Each number is 50 + 15 x the weight over the matrix's rms, rounded and kept within 0 to 99. Layers, rows and columns count from 0.

# gate: layer 11 MLP gate, 320x128, rms 0.119, rows 59-76, columns 0-127
# up: layer 11 MLP up, 320x128, rms 0.124, rows 59-76, columns 0-127
# down: layer 11 MLP down (transposed), 320x128, rms 0.114, rows 59-76, columns 0-127
gate59:27 60 79 76 38 56 33 77 46 46 47 00 29 26 66 52 56 52 55 35 72 20 42 46 60 53 61 39 21 61 51 52 37 56 89 70 70 56 48 73 53 40 56 34 38 52 34 45 52 33 54 78 46 67 46 55 30 56 39 53 34 58 79 18 39 58 78 68 32 67 30 48 56 76 57 62 80 47 67 45 48 48 32 39 30 86 55 58 40 32 53 59 43 79 55 43 34 54 66 54 32 61 32 29 45 20 25 43 33 40 56 52 50 51 54 36 53 56 45 59 57 33 63 49 54 61 46 60
up59:49 25 56 52 54 32 49 38 36 50 43 46 78 89 42 52 43 45 50 28 42 39 65 64 48 54 59 73 49 62 42 40 48 39 41 43 47 54 70 49 31 51 32 58 42 47 73 41 55 41 86 36 50 58 48 42 49 52 42 63 38 52 10 54 71 30 45 46 44 57 30 34 34 36 74 64 52 32 50 66 44 60 84 29 38 51 46 53 67 75 32 52 58 74 36 88 74 30 34 41 40 74 40 59 66 50 46 50 61 48 31 26 34 81 63 54 47 50 44 85 43 54 57 58 26 56 72 53
down59:62 54 58 58 61 52 48 66 37 57 72 53 52 43 43 45 31 46 49 56 69 53 54 72 58 44 43 50 61 58 64 42 46 63 54 39 51 54 85 40 68 56 72 54 22 50 30 62 31 71 38 71 64 43 46 48 39 51 28 50 46 63 39 68 52 58 37 50 40 24 46 18 21 47 44 36 38 67 21 24 64 52 48 54 57 58 63 72 38 61 54 62 91 18 66 32 37 42 56 44 55 70 52 60 49 46 56 35 64 46 60 49 61 36 47 62 65 35 49 49 31 33 61 62 44 79 23 27
gate60:37 53 45 54 36 42 51 33 19 55 46 13 63 52 50 43 29 38 54 29 65 54 69 87 28 63 45 74 58 34 45 46 57 41 71 25 13 55 39 51 44 51 47 15 46 43 30 43 43 13 67 55 16 55 34 56 52 59 45 57 36 37 52 48 50 49 59 17 48 29 57 55 60 64 33 53 64 52 26 69 35 50 59 50 32 44 39 44 49 82 45 63 23 71 34 71 62 62 66 43 39 31 54 39 38 47 62 48 36 61 61 35 22 40 64 50 74 68 52 56 65 45 42 71 48 35 43 53
up60:73 54 87 35 42 45 64 52 65 77 72 68 28 31 48 46 47 72 33 43 49 79 62 12 44 69 65 65 80 56 56 34 41 56 35 44 53 55 57 47 52 24 45 99 51 39 47 28 64 48 33 18 56 53 55 43 53 43 58 56 59 46 58 55 45 78 65 29 62 45 48 23 70 55 45 51 12 43 68 62 33 50 26 52 55 43 60 38 67 20 65 37 54 33 41 46 60 32 36 43 38 47 39 48 81 43 85 60 57 48 57 56 56 46 82 53 26 41 50 75 67 52 29 21 40 60 33 54
down60:60 32 47 71 47 41 30 46 57 49 20 42 56 69 58 56 50 18 25 63 57 36 55 31 76 67 67 33 54 40 23 79 32 63 44 44 51 49 55 21 38 81 49 83 32 44 55 52 64 45 40 68 36 57 61 54 41 44 61 46 53 52 68 28 83 69 35 52 48 65 53 69 34 41 63 55 39 24 51 50 70 45 59 51 58 42 66 75 74 63 16 32 77 35 57 37 58 18 61 40 42 63 51 72 50 42 56 31 45 51 34 55 29 40 26 35 54 81 53 78 16 61 49 52 66 42 36 78
gate61:37 25 31 49 50 61 18 41 20 54 83 44 37 58 44 32 47 51 53 16 26 74 74 44 53 42 51 52 55 20 77 76 39 72 61 53 60 47 23 53 64 68 46 42 59 48 37 38 51 45 29 57 45 44 17 40 57 40 17 59 36 68 65 37 64 34 42 72 46 69 75 39 59 34 65 39 60 38 44 57 54 69 37 72 47 71 43 33 48 59 59 55 42 41 42 45 57 62 50 46 52 45 51 03 49 36 55 47 76 38 46 34 40 49 39 55 67 58 49 44 57 55 57 53 49 65 34 24
up61:48 30 52 64 42 54 67 31 47 54 82 34 20 57 43 03 51 32 31 67 49 46 43 95 59 59 50 51 71 63 78 37 37 72 55 59 46 28 60 48 44 84 58 54 48 50 37 57 59 34 54 48 42 46 31 69 40 53 43 57 59 70 47 76 62 74 56 65 75 36 67 53 50 41 67 33 41 59 55 52 56 47 56 83 48 34 49 33 41 58 69 61 34 46 30 64 62 32 36 22 52 31 52 48 59 55 42 45 59 51 42 33 37 77 39 44 61 68 73 51 37 36 49 57 57 64 69 49
down61:38 64 35 48 44 28 42 38 37 51 58 65 61 63 60 32 41 48 99 60 64 87 17 71 43 43 49 55 57 51 32 61 61 32 43 69 63 31 46 48 74 54 65 36 69 46 34 47 23 40 32 55 47 37 78 49 31 80 56 68 45 47 69 56 55 41 52 57 54 63 56 31 40 67 60 39 36 12 59 57 44 24 38 40 42 46 59 45 54 63 59 65 52 33 44 29 34 57 23 61 48 47 43 30 42 74 49 25 53 40 52 24 51 64 37 40 53 39 62 42 51 69 64 38 50 54 46 41
gate62:47 53 51 61 68 46 73 63 54 48 50 60 42 46 79 53 46 66 52 69 17 81 39 58 49 57 26 37 60 55 40 42 75 59 39 58 41 51 70 58 57 30 80 45 75 34 58 53 46 62 47 34 47 28 69 83 57 58 66 42 52 65 20 45 49 41 51 55 50 74 59 52 45 24 62 18 25 64 36 44 65 75 79 56 64 44 30 38 42 74 61 73 53 78 37 51 55 81 48 62 50 69 25 39 67 53 60 37 84 39 61 47 44 28 52 79 51 44 49 36 32 69 62 42 56 34 51 39
up62:45 51 54 65 49 51 36 73 71 64 55 62 45 53 60 39 54 63 42 65 64 44 17 43 55 49 42 34 44 42 65 44 65 42 56 66 58 06 63 41 62 23 55 70 37 51 63 49 39 23 70 31 58 82 57 47 23 30 72 37 23 74 51 49 79 34 79 66 48 53 66 40 40 72 38 72 46 41 74 38 69 69 51 43 44 40 58 62 60 62 37 31 51 75 25 76 45 21 56 39 50 56 62 53 42 59 31 63 39 49 46 45 40 25 41 37 51 52 64 40 54 42 59 50 47 41 35 68
down62:33 40 52 55 51 54 42 48 56 81 51 82 56 63 49 49 34 24 69 41 27 31 59 77 61 50 26 45 52 55 68 36 70 42 44 40 52 67 56 59 75 78 59 68 54 57 61 48 75 53 48 46 72 46 44 36 78 48 37 36 30 61 77 61 59 78 44 06 72 24 62 27 81 47 55 70 41 49 59 47 67 47 42 60 55 39 53 49 45 40 66 38 53 27 57 57 35 57 57 51 58 72 33 31 39 53 60 52 57 83 34 76 57 47 70 43 56 59 74 39 53 48 59 57 27 48 64 62
gate63:40 79 86 41 43 64 27 37 52 37 44 49 49 48 33 76 15 38 86 69 52 24 45 54 55 45 54 45 53 45 23 40 37 60 52 42 41 44 73 41 70 62 60 21 49 33 45 31 23 42 56 73 41 23 54 62 60 75 34 53 70 41 51 50 56 51 65 54 34 66 70 45 66 61 74 75 44 54 58 60 34 45 50 55 56 49 69 36 29 51 48 54 27 67 42 73 41 55 63 21 30 60 51 74 43 50 11 17 68 35 25 66 34 72 38 63 63 33 27 41 48 65 63 57 46 70 42 70
up63:55 44 55 47 07 33 62 49 44 52 41 15 55 20 21 68 41 45 17 31 39 56 45 33 52 40 44 63 38 28 51 68 36 39 34 55 52 77 32 71 49 32 39 50 40 42 25 58 53 37 29 43 70 85 49 44 79 46 75 38 37 54 62 49 65 62 53 44 55 32 43 49 24 59 39 78 56 47 68 34 67 53 47 29 35 33 41 34 42 38 35 58 63 44 27 71 55 38 63 49 59 30 52 66 50 35 32 65 62 62 82 59 47 75 71 55 48 43 60 39 46 26 58 57 42 45 53 55
down63:69 77 60 50 93 63 28 46 37 65 33 48 66 65 56 47 60 76 53 21 51 49 61 76 35 39 66 51 45 60 42 52 33 52 22 40 42 50 70 42 52 75 58 65 54 37 52 30 71 49 32 55 28 52 85 59 60 49 57 51 40 66 33 20 33 16 34 66 52 43 58 43 54 35 42 67 33 69 38 23 50 42 83 51 41 31 39 37 43 52 49 58 56 47 54 35 81 49 48 62 50 51 40 54 13 52 53 48 43 52 32 49 39 36 61 46 86 51 38 53 23 66 57 61 66 45 61 46
gate64:39 35 59 66 34 57 28 52 51 70 73 68 63 37 37 39 47 58 58 49 34 69 36 44 55 76 63 46 62 41 11 39 68 45 30 69 68 41 58 55 52 45 50 74 24 54 50 52 41 58 73 42 49 55 74 37 37 36 35 54 74 63 59 52 85 36 50 24 35 14 30 43 37 42 46 47 36 50 48 57 62 54 36 65 62 38 59 33 43 48 47 83 53 51 57 60 36 51 58 49 45 48 60 37 50 33 52 28 45 35 42 03 56 72 54 52 32 33 60 50 57 53 51 62 60 72 52 55
up64:65 54 46 56 23 57 69 52 61 60 39 44 53 68 63 33 25 53 51 46 58 70 35 63 08 40 39 65 40 24 48 51 43 39 48 42 45 36 49 62 62 27 15 69 24 40 74 54 28 48 75 54 21 63 49 44 55 57 54 64 59 53 28 40 81 40 44 48 56 50 54 26 61 38 41 53 63 49 33 58 46 69 32 57 44 62 43 47 57 41 27 55 42 46 60 43 61 43 49 32 57 50 47 47 45 41 47 56 54 42 62 70 54 49 73 35 49 26 71 50 50 67 38 29 56 61 62 28
down64:53 56 49 46 49 39 49 35 55 26 39 52 65 20 40 61 55 34 67 43 47 38 50 45 66 41 41 59 48 33 56 53 39 49 31 62 38 85 49 49 39 72 83 38 69 44 50 54 59 36 44 64 38 61 40 43 55 52 63 59 43 61 78 40 41 76 61 47 40 56 46 59 48 49 61 69 53 45 79 61 34 45 24 23 80 33 42 13 28 47 35 56 58 37 71 56 34 38 66 35 23 59 45 36 52 58 45 64 38 70 55 63 56 65 33 71 56 59 74 47 56 32 72 61 44 44 65 50
gate65:26 70 45 35 65 73 39 82 51 24 47 40 67 50 49 53 53 61 52 50 46 64 56 55 48 69 40 51 54 34 21 36 72 37 51 67 56 53 81 67 70 42 47 32 81 49 63 35 58 31 64 44 27 31 41 64 57 32 56 38 67 16 64 42 49 43 61 54 37 45 67 53 38 31 53 57 44 44 25 54 77 51 51 80 54 45 41 46 38 52 53 16 72 57 35 56 50 21 32 58 57 58 50 32 58 32 35 27 49 53 58 60 60 59 42 52 57 64 61 22 55 30 24 69 39 19 56 60
up65:53 71 35 92 54 45 02 44 65 61 76 57 75 58 44 55 46 33 63 47 44 50 31 43 42 40 50 50 36 36 32 36 26 51 69 53 31 65 54 24 45 48 28 39 61 39 52 17 59 59 32 25 35 68 76 23 57 49 25 50 37 72 51 49 75 59 44 33 40 55 23 63 39 42 48 34 52 17 34 50 38 37 43 42 61 41 56 63 51 51 59 48 67 40 35 55 53 53 38 32 70 44 70 50 48 36 51 63 32 50 54 72 49 21 41 76 60 56 28 42 54 61 41 63 54 37 47 99
down65:31 68 72 72 72 83 41 43 63 35 17 57 42 67 26 53 72 59 41 35 31 77 54 64 36 78 58 55 25 64 33 26 48 51 45 47 69 42 55 61 58 33 39 38 53 35 68 40 77 40 63 54 48 31 70 44 56 28 28 57 80 49 84 40 59 65 46 40 62 55 58 49 39 33 54 63 49 39 62 59 39 85 52 34 47 25 45 56 59 29 65 36 50 65 43 31 37 50 53 29 33 35 53 51 66 32 22 42 42 71 30 33 46 50 31 51 40 59 58 13 49 29 53 48 51 29 34 69
gate66:72 33 61 74 32 49 37 37 29 41 48 61 12 30 53 63 45 52 56 49 64 42 39 52 55 64 29 77 74 42 71 60 38 54 64 51 42 61 44 24 57 49 66 17 63 42 55 71 55 60 45 30 41 52 43 46 47 44 40 59 61 37 38 54 51 52 73 74 36 53 57 66 40 57 41 70 76 67 45 37 87 36 80 41 69 59 48 50 56 53 38 52 39 47 56 44 25 64 68 21 40 45 68 74 46 47 50 36 45 47 33 34 50 50 47 25 60 60 75 41 55 47 92 39 65 37 29 38
up66:47 68 37 33 58 27 51 88 41 65 57 45 62 54 53 52 46 35 47 47 44 46 50 49 41 65 42 29 25 42 40 39 60 33 64 41 70 56 22 57 40 36 47 53 54 47 51 56 49 56 41 43 55 49 61 77 59 38 51 24 43 49 32 70 54 58 70 40 65 64 77 63 54 73 64 24 30 56 57 60 46 56 26 52 54 61 57 78 29 41 50 44 57 48 75 37 51 31 53 60 45 29 27 46 41 57 32 47 15 59 86 67 69 53 52 58 47 43 38 59 47 47 09 36 51 45 62 80
down66:30 26 78 79 27 41 53 32 39 39 62 59 55 68 51 35 49 63 72 43 45 19 68 50 59 51 56 43 81 52 46 48 64 68 49 44 34 59 73 57 43 75 50 55 73 19 24 50 70 33 52 59 50 46 38 42 63 44 45 59 44 62 48 30 53 56 26 38 55 46 30 41 26 43 39 41 59 52 25 52 22 50 57 59 34 52 32 25 67 34 65 53 20 48 46 89 58 49 57 34 55 55 59 44 42 58 56 53 72 51 46 46 45 65 38 48 36 36 51 69 67 45 53 46 51 73 37 59
gate67:21 53 33 57 63 47 34 53 32 69 61 53 24 38 58 35 14 84 52 77 53 61 53 63 38 59 67 46 36 78 45 50 67 53 38 46 11 34 65 53 82 66 55 65 57 37 50 38 46 74 65 58 59 67 49 43 46 34 41 64 45 61 70 56 43 65 44 87 40 43 53 61 59 46 35 62 30 23 48 41 10 39 31 35 67 34 65 31 52 46 62 21 61 29 59 45 40 40 25 72 68 63 28 45 66 47 62 52 58 30 64 53 47 33 52 54 55 69 48 61 44 61 51 53 42 51 46 55
up67:40 42 26 41 34 52 22 43 31 60 62 47 75 40 44 63 43 37 60 56 64 43 42 42 21 57 58 47 50 36 50 43 64 32 49 51 71 34 49 64 39 48 72 61 52 46 47 57 64 43 25 45 46 56 40 37 62 60 32 31 40 25 37 42 40 44 38 32 48 72 27 51 66 51 58 49 43 48 49 53 39 57 55 61 28 36 15 34 86 40 53 81 43 47 55 48 38 52 43 54 47 72 50 40 26 55 53 29 46 30 48 70 50 35 67 33 55 55 55 30 69 32 45 92 36 51 67 23
down67:35 55 34 66 36 57 42 40 48 59 57 00 42 41 34 63 38 47 69 58 44 34 50 39 41 51 51 39 60 49 84 36 60 46 46 68 50 56 19 61 41 51 67 74 45 28 58 56 33 57 40 43 46 52 29 24 49 62 60 67 61 50 56 54 77 74 46 50 58 59 49 23 63 59 52 32 71 61 52 66 54 72 49 42 35 73 30 66 37 45 26 42 63 35 57 61 55 30 28 68 42 42 59 70 49 56 61 32 57 27 56 79 34 47 67 64 40 23 98 26 45 47 59 63 49 24 58 39
gate68:47 50 48 61 61 24 50 29 33 50 51 49 86 52 68 80 47 35 57 33 75 23 62 76 41 83 32 40 75 57 44 14 64 54 45 39 47 46 33 61 59 43 65 64 21 40 62 67 41 56 42 35 27 71 35 30 81 63 37 66 79 52 59 47 35 34 37 53 73 62 36 66 70 38 58 46 56 65 40 30 50 55 50 57 37 53 48 46 20 47 45 48 55 43 41 62 45 83 57 58 69 17 57 58 38 52 29 44 71 47 41 44 33 23 31 61 68 49 41 56 15 40 99 11 53 50 38 51
up68:33 80 34 50 50 27 51 37 65 68 57 45 30 49 70 41 54 40 33 53 59 41 44 77 64 27 45 56 80 71 68 33 42 45 61 54 38 32 48 62 26 60 58 36 34 41 36 40 55 38 58 54 66 25 52 42 32 12 69 47 18 44 40 38 36 52 24 78 57 69 22 70 63 46 30 46 72 41 69 53 49 66 77 72 93 77 34 70 53 72 65 77 55 59 72 83 36 46 63 36 42 54 42 55 63 58 55 56 60 58 42 59 40 49 31 58 65 14 37 70 56 31 24 34 47 68 62 60
down68:68 39 59 63 54 52 48 43 78 74 42 42 49 33 24 45 85 42 41 38 33 49 99 30 57 52 48 50 49 41 40 42 51 55 53 55 23 34 57 40 06 33 41 49 38 29 61 64 49 21 51 72 38 50 38 56 71 43 64 55 40 69 43 50 42 54 39 69 40 51 34 07 51 45 40 29 90 60 54 07 40 77 74 49 48 57 12 50 61 71 45 50 67 52 29 45 32 44 64 45 60 16 40 59 52 40 61 74 26 49 40 80 44 50 21 26 74 19 72 52 68 52 52 46 44 65 43 62
gate69:32 70 50 78 37 38 60 53 38 48 75 35 50 40 67 22 45 47 41 27 36 55 57 81 25 46 22 61 67 55 73 26 51 57 75 41 13 75 48 35 54 61 37 94 66 44 64 73 52 41 71 39 39 55 48 48 30 43 36 35 67 30 52 38 65 59 30 46 52 05 43 32 32 53 55 68 56 82 39 29 49 31 72 51 48 96 52 56 68 32 56 25 48 23 56 55 53 34 52 43 41 19 59 47 53 35 53 76 35 19 57 43 40 46 18 34 77 65 50 29 54 60 38 62 37 12 52 66
up69:32 54 73 06 52 39 54 69 30 40 75 69 51 45 52 60 45 25 51 49 41 62 56 28 26 76 46 58 72 18 26 35 58 45 30 75 49 47 49 43 45 60 73 62 33 66 65 55 14 45 43 43 32 44 30 55 65 51 47 57 58 39 28 54 42 39 55 61 44 53 73 39 69 27 37 55 51 87 55 64 39 32 24 53 46 34 48 24 36 67 42 24 77 30 65 27 52 44 52 32 58 68 20 21 55 64 47 42 44 73 53 32 49 26 58 29 56 58 41 76 57 21 85 61 41 42 41 73
down69:35 29 50 12 29 39 25 43 45 41 72 42 40 46 57 64 55 48 40 63 50 54 48 63 52 33 44 12 57 44 57 53 81 46 52 80 42 33 71 39 71 37 70 32 61 26 20 31 23 49 49 45 25 36 41 46 19 52 39 78 20 55 66 74 37 51 56 55 48 61 27 36 55 53 80 40 70 57 51 58 54 53 53 39 70 62 57 34 64 49 12 46 52 46 55 64 51 43 54 39 48 54 44 96 66 44 55 85 50 84 42 74 45 74 66 62 69 37 59 45 36 66 59 58 69 35 40 27
gate70:42 68 49 48 53 56 37 61 41 20 47 45 42 67 47 53 60 48 42 69 38 46 84 23 53 41 22 44 66 20 41 77 54 46 86 55 66 62 48 65 38 33 45 51 45 52 64 40 44 65 63 39 39 55 57 60 41 81 72 47 43 60 75 38 58 37 73 40 44 84 34 47 64 78 63 39 46 29 49 67 82 83 45 48 21 45 44 44 32 45 55 57 63 49 47 48 56 40 47 40 13 59 71 35 55 38 64 06 61 34 54 38 71 69 40 15 38 17 35 46 29 53 65 54 47 43 23 60
up70:44 66 57 61 78 34 68 77 63 66 61 39 33 45 54 54 54 55 36 48 41 42 46 55 37 23 35 33 42 45 45 47 44 36 40 37 36 11 33 50 78 27 57 44 73 44 68 67 39 37 80 74 20 28 47 49 35 75 40 73 37 26 41 42 56 32 39 44 69 40 56 39 57 61 08 40 37 37 70 80 17 26 39 43 63 39 36 51 57 47 18 67 15 85 52 37 34 56 52 42 64 48 67 65 20 41 58 19 28 41 55 54 40 44 41 38 45 40 52 78 37 38 57 45 46 40 59 60
down70:58 48 55 61 58 65 53 62 66 55 46 30 68 64 58 49 30 37 57 20 42 69 77 59 36 45 60 72 42 65 41 43 57 42 36 39 55 57 65 54 61 47 29 33 23 96 46 61 57 41 16 64 47 43 36 34 48 77 30 57 56 49 29 61 55 45 35 34 73 45 89 61 60 21 56 56 59 44 32 09 36 40 65 72 54 59 63 54 71 33 36 53 47 70 58 52 50 74 39 59 45 38 43 52 49 54 41 86 46 52 29 63 31 52 62 64 64 52 49 64 71 64 27 03 35 51 79 49
gate71:54 76 53 63 62 38 43 47 74 46 32 05 85 38 64 43 32 61 21 70 47 81 58 50 50 41 46 44 36 63 30 58 38 60 50 31 69 54 45 48 53 30 50 49 32 62 55 57 55 44 28 59 31 60 64 39 37 63 37 54 63 31 67 41 82 29 26 69 61 68 08 61 49 65 70 64 81 35 55 49 60 42 38 55 35 48 63 31 37 55 34 58 47 45 22 49 53 51 26 18 76 36 25 56 60 44 50 73 46 60 53 29 54 58 44 34 58 29 72 56 55 49 39 65 46 69 53 73
up71:60 18 64 61 34 53 37 42 66 59 58 31 54 60 30 54 15 54 47 45 68 41 29 59 28 46 56 47 58 34 63 40 56 55 60 37 40 59 47 61 33 34 44 72 63 54 40 50 38 54 73 63 75 24 66 65 57 50 22 35 49 62 65 51 26 78 58 54 61 39 68 63 46 64 61 38 46 67 37 58 50 45 60 79 40 36 63 60 62 46 74 47 65 59 66 45 43 37 79 51 48 45 63 38 55 57 14 46 66 32 64 34 42 29 61 84 71 75 58 04 36 49 66 33 46 61 63 43
down71:41 49 68 72 37 49 69 29 74 44 44 66 44 77 47 25 70 60 64 31 43 46 57 46 52 46 79 60 45 70 72 36 61 63 73 18 25 61 53 44 52 50 44 53 23 53 53 52 53 58 35 35 53 46 40 45 35 45 72 26 37 38 54 32 50 39 38 49 26 53 08 66 67 65 12 37 50 58 36 35 37 51 60 54 46 65 23 26 70 54 34 23 73 88 58 57 67 67 33 50 53 58 27 59 50 61 59 45 60 48 31 47 63 36 46 61 54 49 44 38 37 38 64 79 51 75 22 44
gate72:67 72 70 43 40 54 33 23 52 65 69 54 51 62 38 65 57 55 62 73 44 62 20 73 48 64 22 49 73 61 49 42 54 52 52 53 55 46 67 38 46 55 31 50 69 53 59 33 84 44 37 46 54 37 29 47 50 45 50 63 33 76 49 46 40 44 55 53 46 44 58 56 69 54 20 55 47 68 44 47 28 67 10 63 60 48 34 42 56 43 55 55 50 60 34 46 64 36 52 06 49 38 46 61 83 41 36 53 36 20 40 37 42 40 46 39 31 35 13 40 83 48 26 49 31 38 29 54
up72:77 46 44 51 34 51 41 52 59 52 80 80 37 20 54 31 70 37 48 59 66 49 62 55 30 53 64 37 57 62 55 69 67 18 35 71 74 63 49 47 73 39 39 36 56 56 37 25 43 61 49 62 47 37 44 45 38 40 60 36 72 07 31 52 52 28 58 61 50 71 52 53 50 61 23 30 21 71 44 63 52 68 29 45 56 63 52 29 45 36 55 60 76 55 62 71 78 54 45 54 65 61 62 29 39 43 58 50 56 43 47 45 66 63 47 36 71 56 67 37 48 41 51 42 63 33 22 59
down72:40 45 43 34 46 46 59 35 70 21 36 58 58 59 65 22 47 31 44 54 57 38 45 37 70 35 56 49 65 25 73 55 33 41 59 42 73 71 41 48 54 23 40 61 43 56 71 49 32 64 73 63 51 47 39 35 36 54 42 32 60 47 51 57 33 56 67 30 47 42 58 54 29 61 25 26 63 33 35 48 30 35 49 27 68 61 36 55 65 21 42 47 54 37 56 37 49 52 42 51 37 28 35 67 72 12 50 82 47 60 28 54 55 33 48 37 88 63 58 51 32 47 70 40 48 64 52 55
gate73:44 63 50 46 46 35 42 48 39 51 29 70 41 52 56 72 39 41 62 57 47 62 62 58 39 66 62 48 60 65 47 47 40 63 64 44 46 47 65 33 60 42 49 45 42 44 33 41 64 40 45 52 51 15 48 53 50 71 52 40 58 72 39 35 66 41 41 54 36 27 69 60 42 48 38 47 34 32 40 59 45 31 53 51 64 59 59 59 51 56 54 34 38 74 48 71 47 29 72 54 27 35 59 60 56 44 53 57 42 50 50 64 59 29 25 45 61 56 74 68 50 47 43 69 31 63 54 51
up73:68 52 74 44 29 48 41 40 50 46 55 42 51 56 37 38 60 46 50 32 40 49 39 52 26 71 56 45 61 51 33 44 41 21 73 43 43 52 55 54 51 46 27 62 34 50 48 41 36 58 66 30 58 51 55 70 60 72 64 55 58 66 49 70 66 66 78 56 59 44 36 61 59 60 53 55 50 56 52 70 55 46 35 53 50 57 40 46 43 88 72 61 61 51 28 55 70 64 45 59 48 59 44 53 58 40 43 25 51 73 51 63 44 41 49 51 57 38 83 45 42 46 50 47 42 48 51 46
down73:28 66 31 34 58 69 41 57 30 37 48 58 65 51 55 42 55 55 42 49 43 43 56 62 59 47 50 77 73 41 48 48 49 60 38 50 51 51 62 58 43 60 53 42 55 39 28 70 58 49 56 48 69 41 42 66 49 48 74 62 34 33 52 50 28 47 61 36 65 43 56 54 33 52 48 56 46 43 62 34 39 44 44 25 50 38 46 51 63 39 16 30 57 53 57 36 42 44 61 35 44 47 54 59 66 38 61 57 46 29 29 59 50 62 42 61 62 36 52 44 51 46 45 51 46 45 41 71
gate74:42 59 46 70 50 39 45 49 43 53 81 54 53 75 68 33 52 45 40 67 45 39 46 60 38 28 16 32 34 75 44 32 38 65 76 14 74 46 41 57 42 78 51 43 23 56 60 39 42 88 49 53 34 54 47 53 30 33 74 48 70 39 68 56 59 76 61 30 47 87 57 58 44 42 21 83 62 81 41 50 36 46 70 54 39 60 67 45 49 40 72 30 42 42 58 68 79 65 16 41 27 30 70 45 43 28 51 59 43 38 59 82 59 77 53 45 54 58 48 53 58 35 35 20 40 53 56 23
up74:61 54 62 55 65 38 73 36 70 49 41 96 65 34 58 47 35 55 42 58 47 52 54 73 71 66 63 71 36 48 31 53 39 37 38 16 57 59 51 46 51 44 53 54 55 58 53 19 33 47 52 53 39 59 35 31 20 57 44 86 63 23 46 24 51 37 63 45 70 54 40 15 37 29 29 57 56 92 00 65 32 57 22 44 66 43 79 43 48 71 48 27 49 66 57 58 54 44 41 42 59 49 51 62 52 67 57 43 53 40 60 69 71 39 34 54 33 53 55 28 54 24 84 15 41 08 29 18
down74:48 68 61 55 55 44 26 40 46 56 54 93 63 47 50 57 42 32 42 26 44 49 40 73 48 52 31 19 34 66 50 64 52 80 73 73 49 74 39 42 63 83 61 53 53 39 47 38 35 45 51 55 63 43 64 47 52 46 32 74 59 34 37 61 60 52 32 48 47 18 61 40 69 40 49 10 59 49 16 28 85 63 48 63 58 47 54 40 41 73 84 60 58 42 42 49 45 61 48 42 75 60 34 48 36 55 46 41 52 61 33 57 41 55 91 72 52 47 58 67 63 72 49 63 61 70 49 45
gate75:39 37 54 67 70 50 21 35 46 62 60 61 49 56 47 57 68 60 61 62 48 56 48 43 86 46 56 67 42 61 33 27 62 40 67 35 34 57 43 23 54 45 21 39 46 32 57 36 71 35 59 48 44 58 47 10 52 63 32 61 58 64 82 40 57 56 50 84 52 43 45 35 52 65 65 54 66 25 54 35 59 76 37 49 97 77 57 66 83 34 72 32 32 49 26 74 25 23 75 66 44 60 53 61 46 50 82 35 73 62 32 59 59 55 68 52 72 26 50 68 67 62 68 41 72 61 36 46
up75:53 39 31 54 61 51 20 48 65 47 38 47 40 42 31 41 54 78 44 52 64 45 56 69 52 62 56 42 55 84 25 65 31 44 34 42 40 71 67 52 45 50 66 47 52 41 48 48 34 51 68 80 58 32 64 26 24 60 35 51 20 29 76 49 44 26 25 66 59 53 71 32 27 48 41 42 31 60 56 39 45 99 15 37 45 46 67 60 20 66 49 09 29 39 51 59 63 54 32 58 69 68 62 50 33 34 51 57 68 53 53 53 45 43 51 56 25 40 36 38 33 55 69 98 59 43 88 91
down75:75 52 76 61 35 42 29 70 57 19 38 34 70 49 45 44 64 58 58 70 36 67 71 46 71 54 69 34 37 48 59 53 79 86 88 24 38 72 33 54 59 67 48 69 45 60 62 47 52 36 16 62 55 58 58 61 64 56 46 49 44 34 36 44 63 43 52 73 40 47 61 47 35 15 71 05 28 26 50 50 58 23 40 40 64 59 44 32 79 48 74 78 51 58 71 64 51 37 59 55 64 51 55 23 66 51 86 46 49 68 14 56 72 40 54 35 50 59 42 47 25 54 34 20 65 47 47 51
gate76:59 56 36 42 50 38 52 57 40 31 65 49 55 40 46 38 47 44 40 24 65 57 50 24 65 69 34 27 48 59 49 45 44 57 32 59 54 39 48 42 49 56 52 34 57 39 37 56 52 44 50 47 51 53 58 84 63 49 41 53 41 51 49 52 49 56 29 40 49 30 40 55 50 41 29 34 40 76 50 57 58 55 53 44 65 56 38 53 44 47 47 46 47 55 33 34 31 40 37 46 47 51 39 39 54 52 59 41 48 62 44 69 52 54 43 51 44 72 63 52 68 62 37 48 42 37 73 59
up76:29 44 32 35 52 36 42 54 50 47 41 59 49 43 43 48 53 82 55 61 49 50 63 57 67 42 43 72 60 46 33 53 32 45 34 52 62 50 44 59 41 63 55 67 48 38 55 34 53 46 37 47 66 35 34 33 47 39 44 41 35 42 60 48 23 72 61 47 47 30 58 36 53 37 76 34 58 56 53 45 31 40 45 57 29 48 36 49 70 47 62 40 51 43 34 40 59 38 73 31 60 61 28 58 50 44 29 74 34 39 54 44 31 45 47 61 25 56 50 67 30 49 51 49 66 63 47 67
down76:47 53 66 55 40 35 55 44 48 61 58 64 34 27 49 62 43 50 60 44 45 46 25 47 35 76 30 24 35 58 52 59 55 47 61 65 34 51 27 57 72 48 51 52 38 48 54 35 46 39 62 55 25 61 47 60 39 45 35 51 63 60 44 71 80 35 38 70 38 58 51 49 61 53 44 56 55 50 41 70 51 56 56 65 48 55 55 65 43 61 56 66 37 52 55 38 35 61 58 64 42 39 45 36 50 53 52 32 55 52 58 47 52 49 57 35 45 47 46 52 51 63 45 47 51 40 69 51